config = dict(
    num_hidden_layers=12,
    num_attention_heads=7,
    norm='rmsnorm',
    rope_theta=100000.0,
    init_std_qkv=0.0294,
    optimizer='muon_variant',
    lr_mult_o=3.0,
    decay_fraction=0.896,
    doc_mask=False,
)
Each number is 200 + 20 x the weight over its row's rms, rounded and kept within 0 to 999. Layers, rows and columns count from 0. The size before them is the row's rms in percent of the matrix's.

# layer 5 attention output, 448x448, rms 0.206, rows 125-187, columns 224-335
102,210,194,182,209,173,252,199,241,208,222,192,188,158,183,150,190,204,223,202,200,205,185,168,175,173,193,196,176,192,184,215,224,199,195,167,177,214,236,203,219,217,203,230,198,203,202,209,193,169,183,224,240,190,181,183,197,180,227,207,167,213,198,170,193,183,211,219,200,214,195,198,196,198,192,243,228,199,192,201,180,229,198,214,190,194,173,202,159,230,218,201,197,194,188,191,219,214,201,186,183,174,223,190,221,189,206,212,189,218,225,230,196
096,248,210,187,205,220,176,152,193,169,193,187,213,211,189,240,190,228,229,196,211,218,159,207,210,207,199,190,217,176,196,152,191,194,202,204,224,216,175,239,161,185,183,184,192,202,170,207,196,173,196,180,185,218,227,214,227,194,195,209,182,226,181,191,185,161,197,210,207,203,177,202,169,201,212,191,169,152,213,204,184,209,213,181,167,170,207,201,232,194,187,209,199,213,199,229,227,211,177,166,202,197,201,182,212,237,210,185,210,240,210,175,177
099,221,236,194,202,238,206,245,201,222,216,241,220,179,188,193,167,181,189,225,216,188,201,210,229,220,234,200,190,189,216,177,219,172,216,234,213,210,192,175,171,214,229,212,201,202,180,172,189,181,216,182,183,216,227,211,219,228,194,216,200,195,202,178,178,192,187,217,188,205,196,211,197,205,183,195,198,172,202,190,172,205,206,204,214,202,174,196,193,208,224,202,200,204,206,202,188,251,203,219,179,223,190,157,219,192,228,225,205,195,213,184,219
097,193,202,138,236,210,235,190,224,219,215,221,199,204,194,187,185,237,200,231,224,200,197,204,206,195,185,188,189,194,197,237,203,218,209,219,195,212,190,205,203,208,211,268,197,224,218,209,168,204,185,206,167,198,187,201,211,190,192,223,198,194,207,219,194,198,190,219,209,214,181,182,217,221,196,166,192,200,188,210,201,173,206,218,233,224,189,191,176,193,208,223,170,212,228,219,209,182,201,228,193,214,224,183,192,216,214,191,226,205,212,186,181
099,171,217,209,195,212,178,236,167,197,227,178,229,177,244,217,217,212,213,195,204,199,220,170,203,205,232,186,184,214,182,217,186,209,190,194,195,216,213,193,214,193,179,214,222,219,235,164,175,205,184,213,204,232,202,193,222,210,187,214,193,222,179,225,189,214,189,191,208,163,201,217,202,213,255,184,199,185,185,177,184,204,226,184,188,206,178,211,219,229,168,206,197,192,167,210,224,184,207,215,221,219,195,232,212,233,199,205,185,205,188,206,204
101,191,193,215,222,169,230,220,217,211,200,187,215,196,205,219,182,230,207,178,191,221,161,207,179,178,195,187,228,228,197,192,179,203,205,201,173,218,204,204,224,189,218,204,171,217,192,222,233,175,224,161,211,203,201,200,212,223,161,208,202,210,211,197,200,192,200,214,185,192,195,191,188,189,222,196,194,221,203,205,192,182,211,199,192,202,194,183,185,229,197,220,202,192,223,178,225,202,190,215,180,218,226,220,226,171,217,185,220,187,202,218,196
098,247,219,192,198,163,222,185,197,202,196,181,243,174,225,208,185,195,217,201,191,198,180,175,209,195,209,199,242,190,218,184,205,182,207,186,176,205,208,225,203,170,208,205,182,192,167,197,187,211,210,220,201,196,200,197,188,206,195,169,190,232,174,156,184,203,167,186,182,184,219,194,199,190,205,192,184,195,210,198,197,199,188,228,188,196,180,193,175,211,199,168,208,207,203,210,182,172,239,182,188,208,208,176,218,192,221,204,232,171,142,226,235
101,156,213,214,186,198,223,217,210,219,221,192,177,215,232,206,170,164,206,200,200,179,174,184,226,216,195,229,168,191,219,220,227,190,204,207,211,222,195,166,143,208,216,192,218,176,202,200,234,179,206,230,199,200,204,223,210,205,182,270,194,213,174,240,200,185,202,182,186,190,203,225,194,192,167,179,219,183,220,211,177,230,201,174,183,192,150,191,195,205,240,188,239,191,217,197,185,138,202,206,188,198,184,187,180,185,191,219,184,211,233,176,158
098,192,215,222,218,162,173,188,213,167,199,223,207,200,196,194,198,221,198,184,170,228,178,155,195,188,205,195,201,216,223,200,177,162,209,210,179,192,209,221,214,239,214,189,194,234,186,184,223,213,189,193,205,174,206,200,203,209,214,218,195,196,202,196,208,247,194,205,219,168,224,175,214,191,203,185,194,200,191,197,201,209,195,206,196,185,195,211,191,225,207,213,173,174,207,210,176,207,203,218,228,202,164,199,202,197,136,242,188,211,199,178,208
094,190,200,200,179,187,226,201,212,183,185,200,192,236,185,192,185,164,222,190,205,177,184,200,232,200,193,170,172,179,190,205,215,208,212,206,201,197,201,231,216,217,209,215,185,198,184,196,198,198,213,181,219,221,170,211,190,164,203,182,158,241,200,168,175,233,200,202,204,215,222,218,191,165,197,194,210,217,192,178,204,204,165,211,207,199,210,170,179,189,219,203,193,205,171,216,194,206,204,210,183,204,168,179,181,208,226,171,232,247,195,234,181
100,209,218,182,214,184,185,171,205,211,214,199,202,205,214,196,214,171,175,235,209,200,218,227,192,172,197,204,214,194,178,186,188,220,203,202,200,221,160,219,195,187,196,205,177,191,212,171,202,223,224,210,181,188,228,214,164,186,208,219,191,230,203,190,207,218,188,177,228,198,184,211,173,208,211,170,189,191,171,222,215,212,179,194,206,178,202,194,181,221,209,182,225,235,222,199,248,226,208,186,198,138,169,163,203,228,214,187,177,177,211,196,223
095,218,225,214,211,211,237,184,177,199,193,219,208,166,168,208,215,147,175,230,202,233,189,180,172,214,228,206,153,193,214,180,208,188,204,182,197,205,174,187,189,185,202,203,161,260,185,209,186,214,156,207,247,181,246,223,169,186,184,178,216,189,177,192,187,193,181,183,193,180,190,189,191,202,197,202,220,164,202,213,198,192,213,222,217,191,208,193,194,213,236,216,201,185,217,185,227,216,191,145,223,208,204,227,176,199,202,235,209,179,174,182,211
103,189,216,232,200,193,231,206,197,200,197,182,212,199,181,214,205,220,210,180,208,202,194,259,191,187,219,204,223,171,167,183,212,197,213,166,194,191,236,192,213,231,231,218,181,196,191,185,185,219,184,193,201,211,183,202,156,198,184,191,198,192,208,199,186,218,194,173,228,237,192,182,189,231,205,199,203,205,208,228,189,209,216,188,201,142,193,212,200,209,205,203,222,217,183,189,187,190,222,174,194,217,219,199,192,200,221,209,208,233,181,210,195
102,205,183,205,204,189,202,195,167,192,223,213,186,192,221,216,173,215,244,176,205,240,204,214,218,203,198,177,231,220,160,211,227,210,181,200,208,222,207,152,176,186,212,224,190,190,187,200,211,188,214,163,189,204,173,238,174,214,195,198,188,223,201,201,211,197,176,208,189,202,216,171,206,208,179,200,232,229,217,202,190,199,221,205,206,222,208,203,173,176,180,220,182,203,223,189,174,196,227,182,206,204,180,223,193,216,207,194,169,189,182,159,174
097,204,193,210,216,193,162,189,195,193,219,224,224,227,234,186,203,191,202,205,199,191,195,215,193,202,239,155,190,178,227,218,182,247,194,178,194,192,210,235,200,152,186,218,146,225,206,255,200,214,162,185,184,234,178,175,178,196,192,198,228,207,234,190,210,202,208,211,214,196,208,223,207,169,215,191,191,186,203,171,198,208,161,208,186,207,205,227,190,212,215,223,221,198,179,213,198,207,212,235,211,174,250,201,180,211,218,229,213,173,195,168,186
100,212,229,211,187,214,216,164,178,175,216,223,173,162,166,213,192,228,171,190,215,175,207,215,198,259,175,228,220,173,215,197,207,231,209,186,170,198,223,195,178,215,196,193,186,183,185,203,193,211,228,198,205,184,182,217,198,213,190,214,210,190,191,170,208,198,207,186,220,194,214,186,217,168,199,262,226,211,206,197,225,197,194,188,186,196,188,234,212,197,215,221,216,205,219,181,196,195,184,168,197,220,227,193,193,202,172,205,152,195,180,155,200
103,253,176,186,209,198,183,199,193,212,209,208,157,161,194,213,202,200,199,213,215,176,223,247,214,213,200,211,191,167,233,200,201,186,200,212,223,231,205,203,211,199,173,195,209,220,198,217,191,185,221,199,156,207,222,227,194,203,213,229,207,182,202,205,203,194,170,194,199,231,218,208,206,180,210,218,159,195,219,218,195,194,187,224,204,210,198,195,207,208,203,230,175,206,189,181,195,236,232,177,164,192,167,210,206,176,241,212,192,186,167,191,180
093,166,195,174,184,221,217,206,188,211,209,192,191,203,225,222,157,175,208,203,192,195,209,169,175,171,193,186,195,206,205,195,181,183,205,200,210,206,214,207,192,193,189,192,191,191,184,204,209,217,224,225,216,177,180,194,238,243,219,194,224,193,202,221,204,223,209,231,214,200,218,216,197,197,159,172,225,210,239,198,201,202,225,199,229,223,189,168,213,195,207,222,208,173,215,234,216,213,174,181,168,207,209,200,184,227,199,210,215,197,208,182,196
103,173,189,218,198,224,209,203,195,173,189,215,192,224,201,202,206,198,210,156,221,218,207,184,205,184,178,182,197,251,209,214,177,198,221,177,171,199,219,231,174,214,240,199,188,194,179,216,192,197,202,205,224,188,235,209,207,225,165,210,177,182,196,177,191,228,205,197,172,178,208,221,222,178,220,189,197,208,225,189,175,180,207,181,202,158,190,190,204,186,250,194,217,185,187,239,226,239,269,229,208,219,215,220,191,190,223,212,230,216,212,181,232
099,229,231,207,197,179,213,165,176,198,207,210,165,196,211,245,190,193,193,221,219,193,207,230,206,176,210,175,187,192,161,174,208,170,208,159,199,184,192,205,232,207,202,189,181,214,202,168,219,194,205,211,206,195,215,213,211,216,191,207,188,182,216,239,184,183,202,199,217,183,217,180,226,187,158,169,212,206,198,202,249,215,212,169,188,195,214,236,196,185,171,201,216,186,186,211,171,194,185,216,213,193,197,223,182,207,196,212,203,174,186,215,201
100,196,214,181,187,213,239,197,200,208,209,224,205,199,183,205,196,213,188,219,178,195,174,208,208,176,176,211,172,198,212,171,195,171,234,227,170,213,217,204,196,185,197,205,186,188,209,211,206,229,167,149,189,183,198,209,185,214,215,163,214,205,179,179,186,216,175,230,213,208,201,160,194,185,190,211,185,224,211,242,162,249,214,191,223,234,176,189,195,230,217,180,231,199,207,204,206,152,234,203,197,209,219,226,188,198,223,197,225,183,225,212,177
112,179,208,204,210,203,195,181,183,205,214,199,204,211,194,183,203,191,192,214,228,242,198,203,182,213,217,216,237,201,200,242,228,217,197,188,220,231,183,182,219,191,194,191,208,192,200,234,201,182,195,198,218,216,203,199,225,206,182,204,210,246,194,214,207,204,207,177,219,224,190,206,241,215,198,182,185,199,195,188,208,191,165,194,219,203,191,202,206,183,214,203,205,194,210,203,214,231,173,193,221,181,227,223,203,172,207,218,192,195,195,218,170
100,209,237,186,204,194,200,199,235,207,217,224,240,230,168,198,175,189,197,229,234,231,195,191,228,196,188,159,215,201,197,171,207,190,206,224,231,194,186,210,189,205,209,213,204,214,207,224,188,213,189,215,183,191,199,180,204,199,222,198,213,195,227,202,200,216,204,171,220,209,201,184,203,235,181,161,152,233,182,199,200,223,192,198,219,191,189,223,173,189,190,210,204,212,183,207,180,209,173,212,207,213,203,216,162,194,217,209,227,244,193,198,197
100,180,199,197,208,194,229,172,239,174,179,192,180,201,190,231,209,221,203,204,225,221,215,183,179,205,180,178,183,182,176,174,197,174,200,211,179,224,199,177,214,218,181,188,190,200,211,181,200,180,203,207,172,191,198,191,173,166,221,202,211,192,218,217,194,195,171,177,214,178,209,198,160,186,203,169,212,202,219,208,183,190,184,194,187,194,202,190,235,167,239,159,210,190,205,204,201,210,199,176,182,202,204,236,183,194,189,206,208,243,218,229,224
097,188,216,188,215,201,196,192,183,177,205,210,220,215,231,196,201,194,173,239,183,201,215,181,191,212,195,213,191,212,207,225,204,211,198,192,219,198,227,204,209,193,208,204,184,210,193,217,205,183,202,220,178,230,188,190,206,221,186,195,196,199,201,214,212,201,243,181,176,195,167,165,227,196,219,212,185,212,189,210,226,213,187,166,189,218,206,207,191,198,218,183,229,188,185,239,202,204,209,216,191,254,228,180,182,213,198,171,184,195,214,182,215
099,206,224,260,218,171,217,189,209,196,196,190,155,203,189,186,215,201,199,202,219,179,233,217,223,196,189,208,215,213,194,221,219,188,177,235,184,187,203,199,214,187,220,223,166,174,199,183,185,204,190,195,196,199,214,208,219,214,234,224,204,222,191,203,204,204,183,202,181,215,201,180,197,146,158,193,207,228,209,179,196,169,199,195,161,214,192,210,201,215,197,175,171,185,182,169,201,182,173,179,169,229,213,198,207,201,201,179,192,126,164,208,177
100,208,221,170,181,243,154,170,199,193,218,232,213,200,202,211,192,175,184,213,229,214,198,206,180,210,221,185,189,193,207,238,186,211,215,222,193,206,209,174,192,190,216,218,194,190,206,196,228,209,192,201,214,189,200,240,181,173,215,210,178,207,218,193,174,233,164,201,200,145,195,196,201,192,198,203,185,176,198,184,172,212,250,195,229,187,166,198,179,203,235,177,179,231,188,193,220,208,206,222,183,201,243,184,205,216,171,214,222,228,174,222,191
103,203,205,215,218,212,212,203,171,222,191,201,202,186,209,203,198,156,183,204,210,196,215,190,183,178,197,193,189,203,212,191,226,191,192,198,223,200,175,212,215,207,204,223,211,178,205,226,233,212,232,208,199,226,224,202,187,214,193,226,200,212,195,210,163,181,215,206,215,180,189,211,190,190,205,188,203,192,182,189,218,183,190,212,217,168,214,206,211,207,237,195,212,172,188,203,191,203,205,177,188,220,185,208,230,230,216,245,231,204,222,237,167
094,203,201,209,197,185,191,178,186,208,194,213,186,223,235,205,185,181,203,177,246,211,209,184,201,187,221,203,212,185,225,184,194,209,215,187,191,184,196,189,195,189,204,178,172,171,175,205,179,204,177,190,163,174,185,182,193,185,194,217,197,161,206,215,176,194,213,233,170,206,209,176,204,184,200,207,209,195,194,226,206,192,194,190,198,210,204,207,183,192,181,191,217,192,217,201,211,228,204,183,171,183,209,179,192,208,218,198,220,202,209,189,183
101,217,165,184,181,201,191,186,210,221,190,217,198,179,244,209,192,174,177,189,231,175,201,205,234,209,166,210,200,212,220,205,208,223,198,212,217,197,202,206,213,204,222,213,231,194,199,209,179,210,214,207,183,231,233,180,192,206,176,232,190,174,237,163,198,212,199,222,205,214,202,194,188,172,187,194,191,188,212,220,172,184,232,183,189,172,216,203,250,193,230,198,189,182,220,185,183,223,161,212,207,218,203,171,162,160,177,216,167,206,179,220,203
099,199,160,185,207,185,222,214,168,215,194,231,236,163,186,228,206,191,169,194,175,167,212,167,162,177,190,214,179,200,195,219,199,216,199,229,225,191,182,194,189,199,200,206,180,209,204,201,190,192,191,197,225,232,188,206,210,197,167,203,217,212,185,184,210,232,164,181,201,178,181,216,207,187,202,179,210,195,228,183,201,189,153,213,192,156,191,207,214,205,192,191,198,213,193,193,195,179,196,176,218,181,213,210,232,191,185,193,238,168,199,217,169
101,205,164,197,217,212,185,184,227,196,188,209,205,188,233,194,211,198,187,213,225,217,225,191,197,210,172,207,200,194,205,231,191,189,201,209,217,194,183,200,216,179,203,197,194,191,204,203,191,204,193,214,198,191,205,184,232,189,194,200,225,206,189,189,190,238,191,204,198,189,186,215,202,195,196,195,207,193,232,228,192,199,201,227,188,212,224,241,213,229,209,210,206,230,212,199,201,174,202,202,181,216,227,186,202,233,217,210,181,184,140,214,191
098,205,174,214,215,191,208,208,240,190,215,184,231,198,168,186,220,180,200,203,183,164,218,205,230,175,163,174,225,202,214,193,226,220,179,190,173,189,200,185,190,208,204,195,218,190,213,197,194,177,173,188,190,198,224,212,188,196,202,185,198,213,172,211,193,181,186,205,177,181,200,203,192,214,229,191,184,214,207,149,222,221,223,208,200,204,211,192,185,150,183,194,207,191,204,210,216,172,196,184,202,174,219,206,204,190,218,214,215,174,171,192,183
096,213,204,182,225,226,201,198,217,175,182,229,194,215,198,178,181,179,167,212,198,230,205,224,169,199,178,180,186,179,219,182,183,176,242,211,209,209,212,178,198,201,217,191,203,197,191,204,181,207,199,195,197,225,193,184,202,192,193,172,184,238,184,182,188,190,248,217,201,195,227,207,197,190,237,204,218,187,199,206,244,186,185,196,197,194,177,226,221,185,215,188,240,203,216,214,224,188,177,207,183,185,232,203,212,196,157,195,180,187,209,209,224
098,225,208,161,188,217,184,223,206,213,182,230,187,184,158,218,237,197,190,214,202,206,214,196,182,175,223,202,183,177,174,202,225,215,162,179,196,175,188,213,206,204,195,221,196,202,194,188,217,202,183,194,195,252,195,148,202,189,212,227,187,202,201,184,213,183,196,174,193,176,216,189,221,190,225,189,213,200,178,191,213,192,201,191,220,212,206,223,176,228,201,201,150,210,205,208,190,231,212,207,169,192,197,206,176,180,208,190,212,171,198,214,167
096,156,207,199,223,183,196,186,189,182,227,185,187,147,207,199,201,193,180,240,179,204,195,216,150,177,199,183,187,191,197,208,220,198,186,204,232,225,205,211,199,198,226,230,195,200,182,189,171,165,202,189,194,197,183,208,219,186,203,219,187,199,173,193,230,229,206,162,213,215,221,199,228,179,198,173,179,160,182,220,216,208,216,194,186,203,220,173,253,179,201,199,246,205,231,206,165,213,205,194,191,203,219,199,147,185,222,187,174,187,187,193,229
097,204,214,158,216,251,187,218,213,229,189,190,213,195,183,213,217,218,201,195,219,182,161,180,197,196,154,192,204,177,222,178,165,214,186,198,217,228,193,209,212,202,203,175,182,182,217,188,172,210,187,187,203,215,192,226,231,162,174,194,193,200,204,192,206,208,207,182,189,177,226,213,202,203,207,200,198,170,204,182,210,194,224,169,180,197,209,186,224,161,215,185,215,181,173,194,216,196,180,220,205,193,214,195,199,216,221,154,203,182,209,165,162
105,175,140,202,191,191,207,198,194,191,191,208,172,189,196,199,194,209,196,221,196,172,222,206,189,193,197,227,220,228,216,174,172,201,242,199,211,199,217,208,190,203,200,208,195,205,192,191,212,219,207,203,212,218,214,211,180,204,210,201,202,218,203,193,195,203,182,205,197,207,215,206,187,176,181,155,208,195,188,205,201,208,193,189,194,204,216,191,234,198,214,176,208,175,214,214,205,208,187,182,224,222,178,189,181,197,143,204,193,142,213,213,215
102,198,204,242,189,218,171,217,187,171,210,189,200,183,169,175,175,198,171,189,220,196,201,214,227,195,199,193,195,195,225,195,188,198,174,196,204,170,247,214,201,202,177,220,229,233,194,200,216,175,186,193,198,188,181,196,205,190,197,179,204,181,191,206,174,202,172,217,186,192,207,198,202,199,223,200,192,211,212,177,208,232,208,167,197,173,183,200,203,191,178,202,196,186,238,199,197,213,193,229,229,186,209,215,201,192,198,196,191,192,185,189,176
101,220,219,197,222,200,233,236,207,175,211,176,196,194,210,163,176,183,206,172,210,256,213,181,198,174,220,197,182,158,161,189,199,178,176,217,179,175,212,203,201,179,208,162,182,211,205,199,191,163,198,201,171,204,194,206,200,180,209,182,183,192,190,203,196,214,195,212,186,192,190,204,195,227,215,203,195,173,223,194,183,203,184,187,231,206,198,212,231,192,194,224,210,186,142,214,227,185,196,240,211,191,221,217,213,189,201,184,189,181,205,201,210
107,216,184,242,203,171,203,172,234,180,188,211,203,213,204,186,177,185,206,188,178,213,208,225,244,190,185,233,196,210,191,204,226,234,187,194,233,207,218,172,178,206,231,206,184,214,182,216,209,211,207,202,176,181,178,177,213,190,207,214,209,206,216,190,211,190,214,226,189,190,185,206,210,234,206,193,195,231,181,169,170,211,176,180,166,215,233,194,221,195,181,212,219,182,194,203,212,192,188,192,163,212,193,160,191,163,215,216,221,207,192,216,180
100,165,187,198,186,195,221,211,203,178,187,215,210,210,204,215,198,185,191,228,197,218,239,180,228,207,225,182,173,221,168,174,199,195,232,192,199,189,223,209,220,189,207,211,196,221,192,180,193,174,176,224,203,213,183,172,222,208,182,202,170,182,230,210,220,189,205,220,211,231,187,184,195,238,173,212,174,241,193,208,215,158,173,202,166,213,223,150,214,188,176,188,168,186,189,212,180,226,238,197,221,212,208,199,152,200,219,203,215,183,246,209,217
105,191,205,195,220,205,213,188,205,187,212,210,205,200,220,203,222,221,182,180,151,196,205,190,197,195,201,212,179,191,222,229,220,164,224,209,212,214,166,181,215,205,217,173,175,196,206,149,175,198,203,174,214,206,197,198,177,204,181,219,212,220,231,208,224,193,211,165,191,190,204,225,209,184,232,194,190,187,203,208,217,184,163,204,206,198,186,224,186,222,199,225,225,205,202,211,213,184,163,220,187,182,174,224,209,160,236,195,237,174,215,214,201
096,192,219,207,185,221,205,238,203,188,212,237,248,189,244,203,222,207,206,194,233,208,196,254,192,218,226,181,222,195,225,216,218,225,189,153,203,194,210,192,178,191,173,191,200,211,181,193,170,201,210,181,209,156,200,185,201,192,207,230,186,201,198,185,193,182,224,165,199,189,205,165,199,214,236,229,218,231,205,201,226,206,249,201,211,205,217,214,204,194,207,161,225,218,215,195,200,219,211,201,203,218,240,189,193,193,186,181,242,195,187,202,197
103,198,182,247,204,195,196,211,212,235,196,176,172,193,185,197,176,155,214,210,209,219,223,205,184,200,219,187,164,186,172,189,237,219,209,221,205,200,197,176,164,168,201,231,214,208,218,190,192,177,254,200,188,165,179,194,210,208,231,206,173,219,223,194,179,243,212,220,197,194,185,189,183,201,175,195,211,185,191,194,189,223,193,204,198,198,183,215,194,218,176,205,218,167,192,240,195,194,189,208,173,229,216,182,156,204,198,229,183,227,210,193,194
101,219,195,193,192,179,190,207,178,193,170,199,182,212,203,155,161,163,213,218,199,164,204,206,219,191,208,184,217,173,202,194,204,192,196,237,215,187,194,245,191,197,198,210,219,217,155,180,167,198,209,182,191,199,197,215,213,192,189,218,211,169,195,225,200,197,219,204,202,224,169,218,219,190,193,239,229,186,195,164,215,188,190,218,203,217,205,192,187,196,172,204,218,230,168,202,210,193,240,252,228,209,159,236,200,174,220,185,190,183,206,202,199
100,185,173,185,210,200,191,197,155,210,188,172,200,213,216,171,206,206,205,207,219,193,217,189,213,193,240,216,193,199,182,196,196,184,207,189,207,189,177,234,206,226,214,200,217,187,192,203,173,182,207,182,209,234,202,181,198,211,206,191,193,201,210,188,183,214,161,193,241,196,167,175,202,230,227,206,206,210,194,178,185,214,192,205,183,210,181,205,213,193,188,229,186,185,201,209,188,182,169,195,208,192,219,191,197,238,179,206,194,177,199,218,218
095,227,180,195,200,212,214,242,168,157,214,196,199,237,210,194,204,229,243,213,187,171,214,216,195,209,182,198,181,190,209,232,193,185,196,210,210,214,165,183,218,208,207,162,189,198,175,210,228,212,207,191,200,190,176,188,201,192,233,159,182,207,219,220,168,201,153,219,196,204,194,182,172,196,194,190,181,188,171,188,222,202,175,202,174,191,195,226,219,210,220,217,164,218,226,206,223,170,222,158,218,222,238,172,195,184,187,174,180,192,219,232,218
101,167,218,197,226,187,170,201,227,192,197,216,184,185,180,197,213,171,230,208,175,192,205,198,207,213,224,191,218,209,204,195,201,210,169,228,219,237,224,183,202,178,178,203,189,213,205,179,196,189,208,175,201,210,188,199,208,225,202,185,228,205,217,161,186,216,202,192,219,206,226,187,191,233,188,166,226,223,217,235,203,197,202,204,181,179,216,214,194,200,246,206,228,202,175,211,185,163,189,196,214,199,222,210,178,201,257,235,211,172,148,207,180
118,218,170,182,175,213,202,225,200,228,198,199,208,213,214,188,194,186,184,196,204,223,175,196,205,206,243,194,199,215,168,174,200,199,204,194,181,204,157,193,226,211,206,199,238,179,184,204,188,214,196,196,187,204,197,208,228,193,213,213,215,174,181,204,207,191,226,204,201,212,183,200,194,200,205,194,195,211,178,192,214,202,174,204,227,214,230,214,202,182,186,219,194,155,202,198,197,185,214,188,238,199,204,181,217,184,221,220,218,182,200,154,210
097,163,220,188,187,191,188,191,222,211,221,205,187,198,216,233,164,239,200,197,201,212,194,196,187,176,198,192,195,156,175,193,193,163,201,179,210,190,175,199,211,215,203,194,183,199,195,201,207,231,234,201,223,213,203,180,206,179,192,247,184,198,217,190,188,205,191,197,235,184,190,175,175,203,212,188,210,225,190,213,201,193,171,197,195,202,200,185,199,191,213,203,219,193,197,196,197,217,209,210,159,223,174,202,212,239,174,137,213,205,165,191,214
099,246,223,189,165,233,227,192,194,221,150,192,235,234,220,203,181,232,208,219,213,212,190,188,186,199,221,208,219,196,210,221,223,200,202,175,219,205,202,192,197,195,218,201,216,181,191,212,181,221,164,218,153,225,214,227,230,218,221,168,205,220,202,229,217,209,197,190,211,218,197,203,207,191,192,220,215,179,198,195,225,202,198,180,225,216,201,214,219,198,159,203,210,197,200,225,192,201,181,166,197,209,176,217,205,195,208,239,213,190,168,226,205
101,159,253,220,179,204,178,193,195,197,188,206,182,188,198,186,212,199,194,173,204,212,177,200,190,206,246,171,185,202,209,232,189,188,184,206,230,181,218,213,216,173,221,221,211,183,198,163,215,211,239,198,197,199,216,182,188,192,195,186,218,139,216,215,237,200,202,224,162,233,219,186,186,213,201,195,205,215,179,199,220,204,238,162,190,175,188,175,207,208,206,234,196,204,208,201,248,172,234,176,189,193,221,210,179,196,233,190,199,172,224,196,237
101,199,199,177,193,218,205,166,215,195,167,201,208,221,210,189,220,225,206,221,184,183,238,168,190,178,214,218,215,209,190,177,177,206,197,175,200,226,188,190,212,202,201,202,191,176,190,222,193,187,196,196,200,219,164,213,185,204,195,173,208,188,216,212,213,204,170,187,218,228,205,214,214,215,207,213,203,211,189,184,191,210,189,209,238,193,186,186,173,218,217,191,174,209,235,199,257,217,212,206,161,169,192,163,150,202,197,224,200,208,209,206,183
096,208,184,175,203,196,171,179,197,203,193,197,191,226,240,218,190,213,212,220,220,199,160,199,243,185,202,220,212,189,215,254,214,202,201,230,196,190,203,187,226,211,214,161,180,196,214,198,164,181,200,228,193,201,205,212,160,191,213,215,224,200,183,150,177,214,207,198,236,222,216,216,194,185,223,200,157,196,208,211,198,204,237,205,161,168,194,216,188,182,206,215,213,155,177,183,231,201,196,168,200,232,175,185,190,205,180,227,201,228,250,194,259
101,212,211,199,215,219,188,208,174,174,212,218,173,204,227,199,214,208,203,184,198,192,216,164,213,168,194,183,216,214,214,198,190,196,191,202,188,191,183,217,199,186,190,206,224,241,225,198,183,211,186,216,185,202,201,201,205,188,183,218,192,189,203,198,241,168,199,203,195,208,214,192,208,219,223,204,187,213,214,188,208,196,186,189,172,212,203,173,196,183,196,164,212,211,204,215,163,209,194,166,152,219,181,164,271,172,215,180,204,181,201,201,226
100,181,187,188,203,220,215,198,189,205,184,208,173,222,193,209,210,193,224,194,187,199,182,177,195,191,219,201,194,219,176,225,201,184,162,189,194,217,197,212,203,212,222,161,202,179,202,179,234,189,203,185,227,204,222,224,206,215,209,195,194,186,215,171,185,227,196,185,191,198,207,209,177,192,230,175,179,216,227,199,226,169,187,171,227,190,201,212,227,209,214,211,210,200,227,189,192,198,199,203,185,159,196,161,195,192,194,204,200,169,222,170,193
105,206,181,237,213,217,184,207,189,186,243,211,165,200,206,169,206,211,191,228,237,191,209,198,178,172,169,203,189,232,173,184,194,200,193,197,201,160,200,245,220,202,199,228,227,187,182,227,211,190,210,205,192,199,178,166,194,190,201,182,198,201,213,199,207,203,189,232,193,210,191,215,210,195,194,224,212,202,224,217,181,225,190,178,188,204,229,227,192,218,200,197,213,178,213,205,187,181,217,227,193,183,190,199,187,227,179,213,227,166,227,140,145
102,209,198,209,234,192,211,200,158,216,197,181,204,195,216,185,189,196,207,190,209,197,193,189,215,199,213,179,183,204,185,169,195,203,219,174,189,193,222,193,221,211,214,197,215,184,172,195,240,186,224,200,175,202,182,179,205,214,197,207,203,186,159,230,186,189,184,203,194,184,226,239,182,212,178,191,221,191,205,191,196,204,201,201,225,182,222,198,240,196,201,187,208,174,219,214,191,171,205,230,253,231,176,187,202,206,203,216,187,184,182,193,199
095,222,168,197,191,192,215,212,174,191,238,210,210,240,222,197,198,202,203,188,215,199,241,201,203,213,187,208,188,239,224,172,213,204,244,216,184,233,218,183,197,190,211,191,208,212,224,201,185,192,220,201,159,208,204,191,191,178,176,207,217,173,169,213,197,175,187,215,188,197,206,187,179,229,191,192,220,205,200,180,208,174,206,207,202,211,203,216,190,210,186,189,192,192,215,216,196,195,192,214,203,168,174,177,175,187,216,196,173,220,205,214,212
101,133,191,214,212,180,208,189,172,196,209,198,194,234,204,211,205,191,209,230,176,207,204,198,210,189,198,186,183,208,223,207,207,180,201,218,180,193,201,197,214,191,179,226,225,197,210,227,198,193,189,209,221,207,201,242,217,206,192,226,197,181,180,214,195,216,222,188,201,173,187,201,199,207,179,176,223,180,204,229,160,218,170,186,195,178,211,209,209,201,190,216,221,187,172,183,209,189,179,174,194,166,203,226,184,156,210,215,197,210,196,227,200
097,219,216,217,244,194,198,238,157,182,176,185,203,227,218,177,237,189,221,209,219,207,210,199,182,229,230,199,217,173,163,184,219,202,210,237,214,189,198,226,199,203,205,189,205,201,221,203,185,215,217,230,196,237,211,205,181,203,219,203,204,247,214,193,172,203,173,194,228,171,227,215,192,191,188,192,178,165,185,211,217,180,207,186,235,195,191,199,178,201,224,192,225,244,203,171,186,197,162,189,204,184,185,217,189,173,196,207,223,197,177,180,193
098,201,187,211,218,179,190,198,225,197,201,192,180,227,205,218,217,196,196,206,183,223,188,182,232,182,222,225,203,222,184,215,228,206,208,183,174,234,195,178,183,165,217,230,214,212,182,229,208,220,210,231,242,195,186,192,207,222,185,186,203,198,221,186,184,208,222,168,185,187,189,219,198,199,217,205,219,217,180,187,181,201,213,194,212,186,223,218,213,204,207,194,208,194,179,179,242,214,204,226,200,204,198,204,195,250,195,187,228,205,187,184,232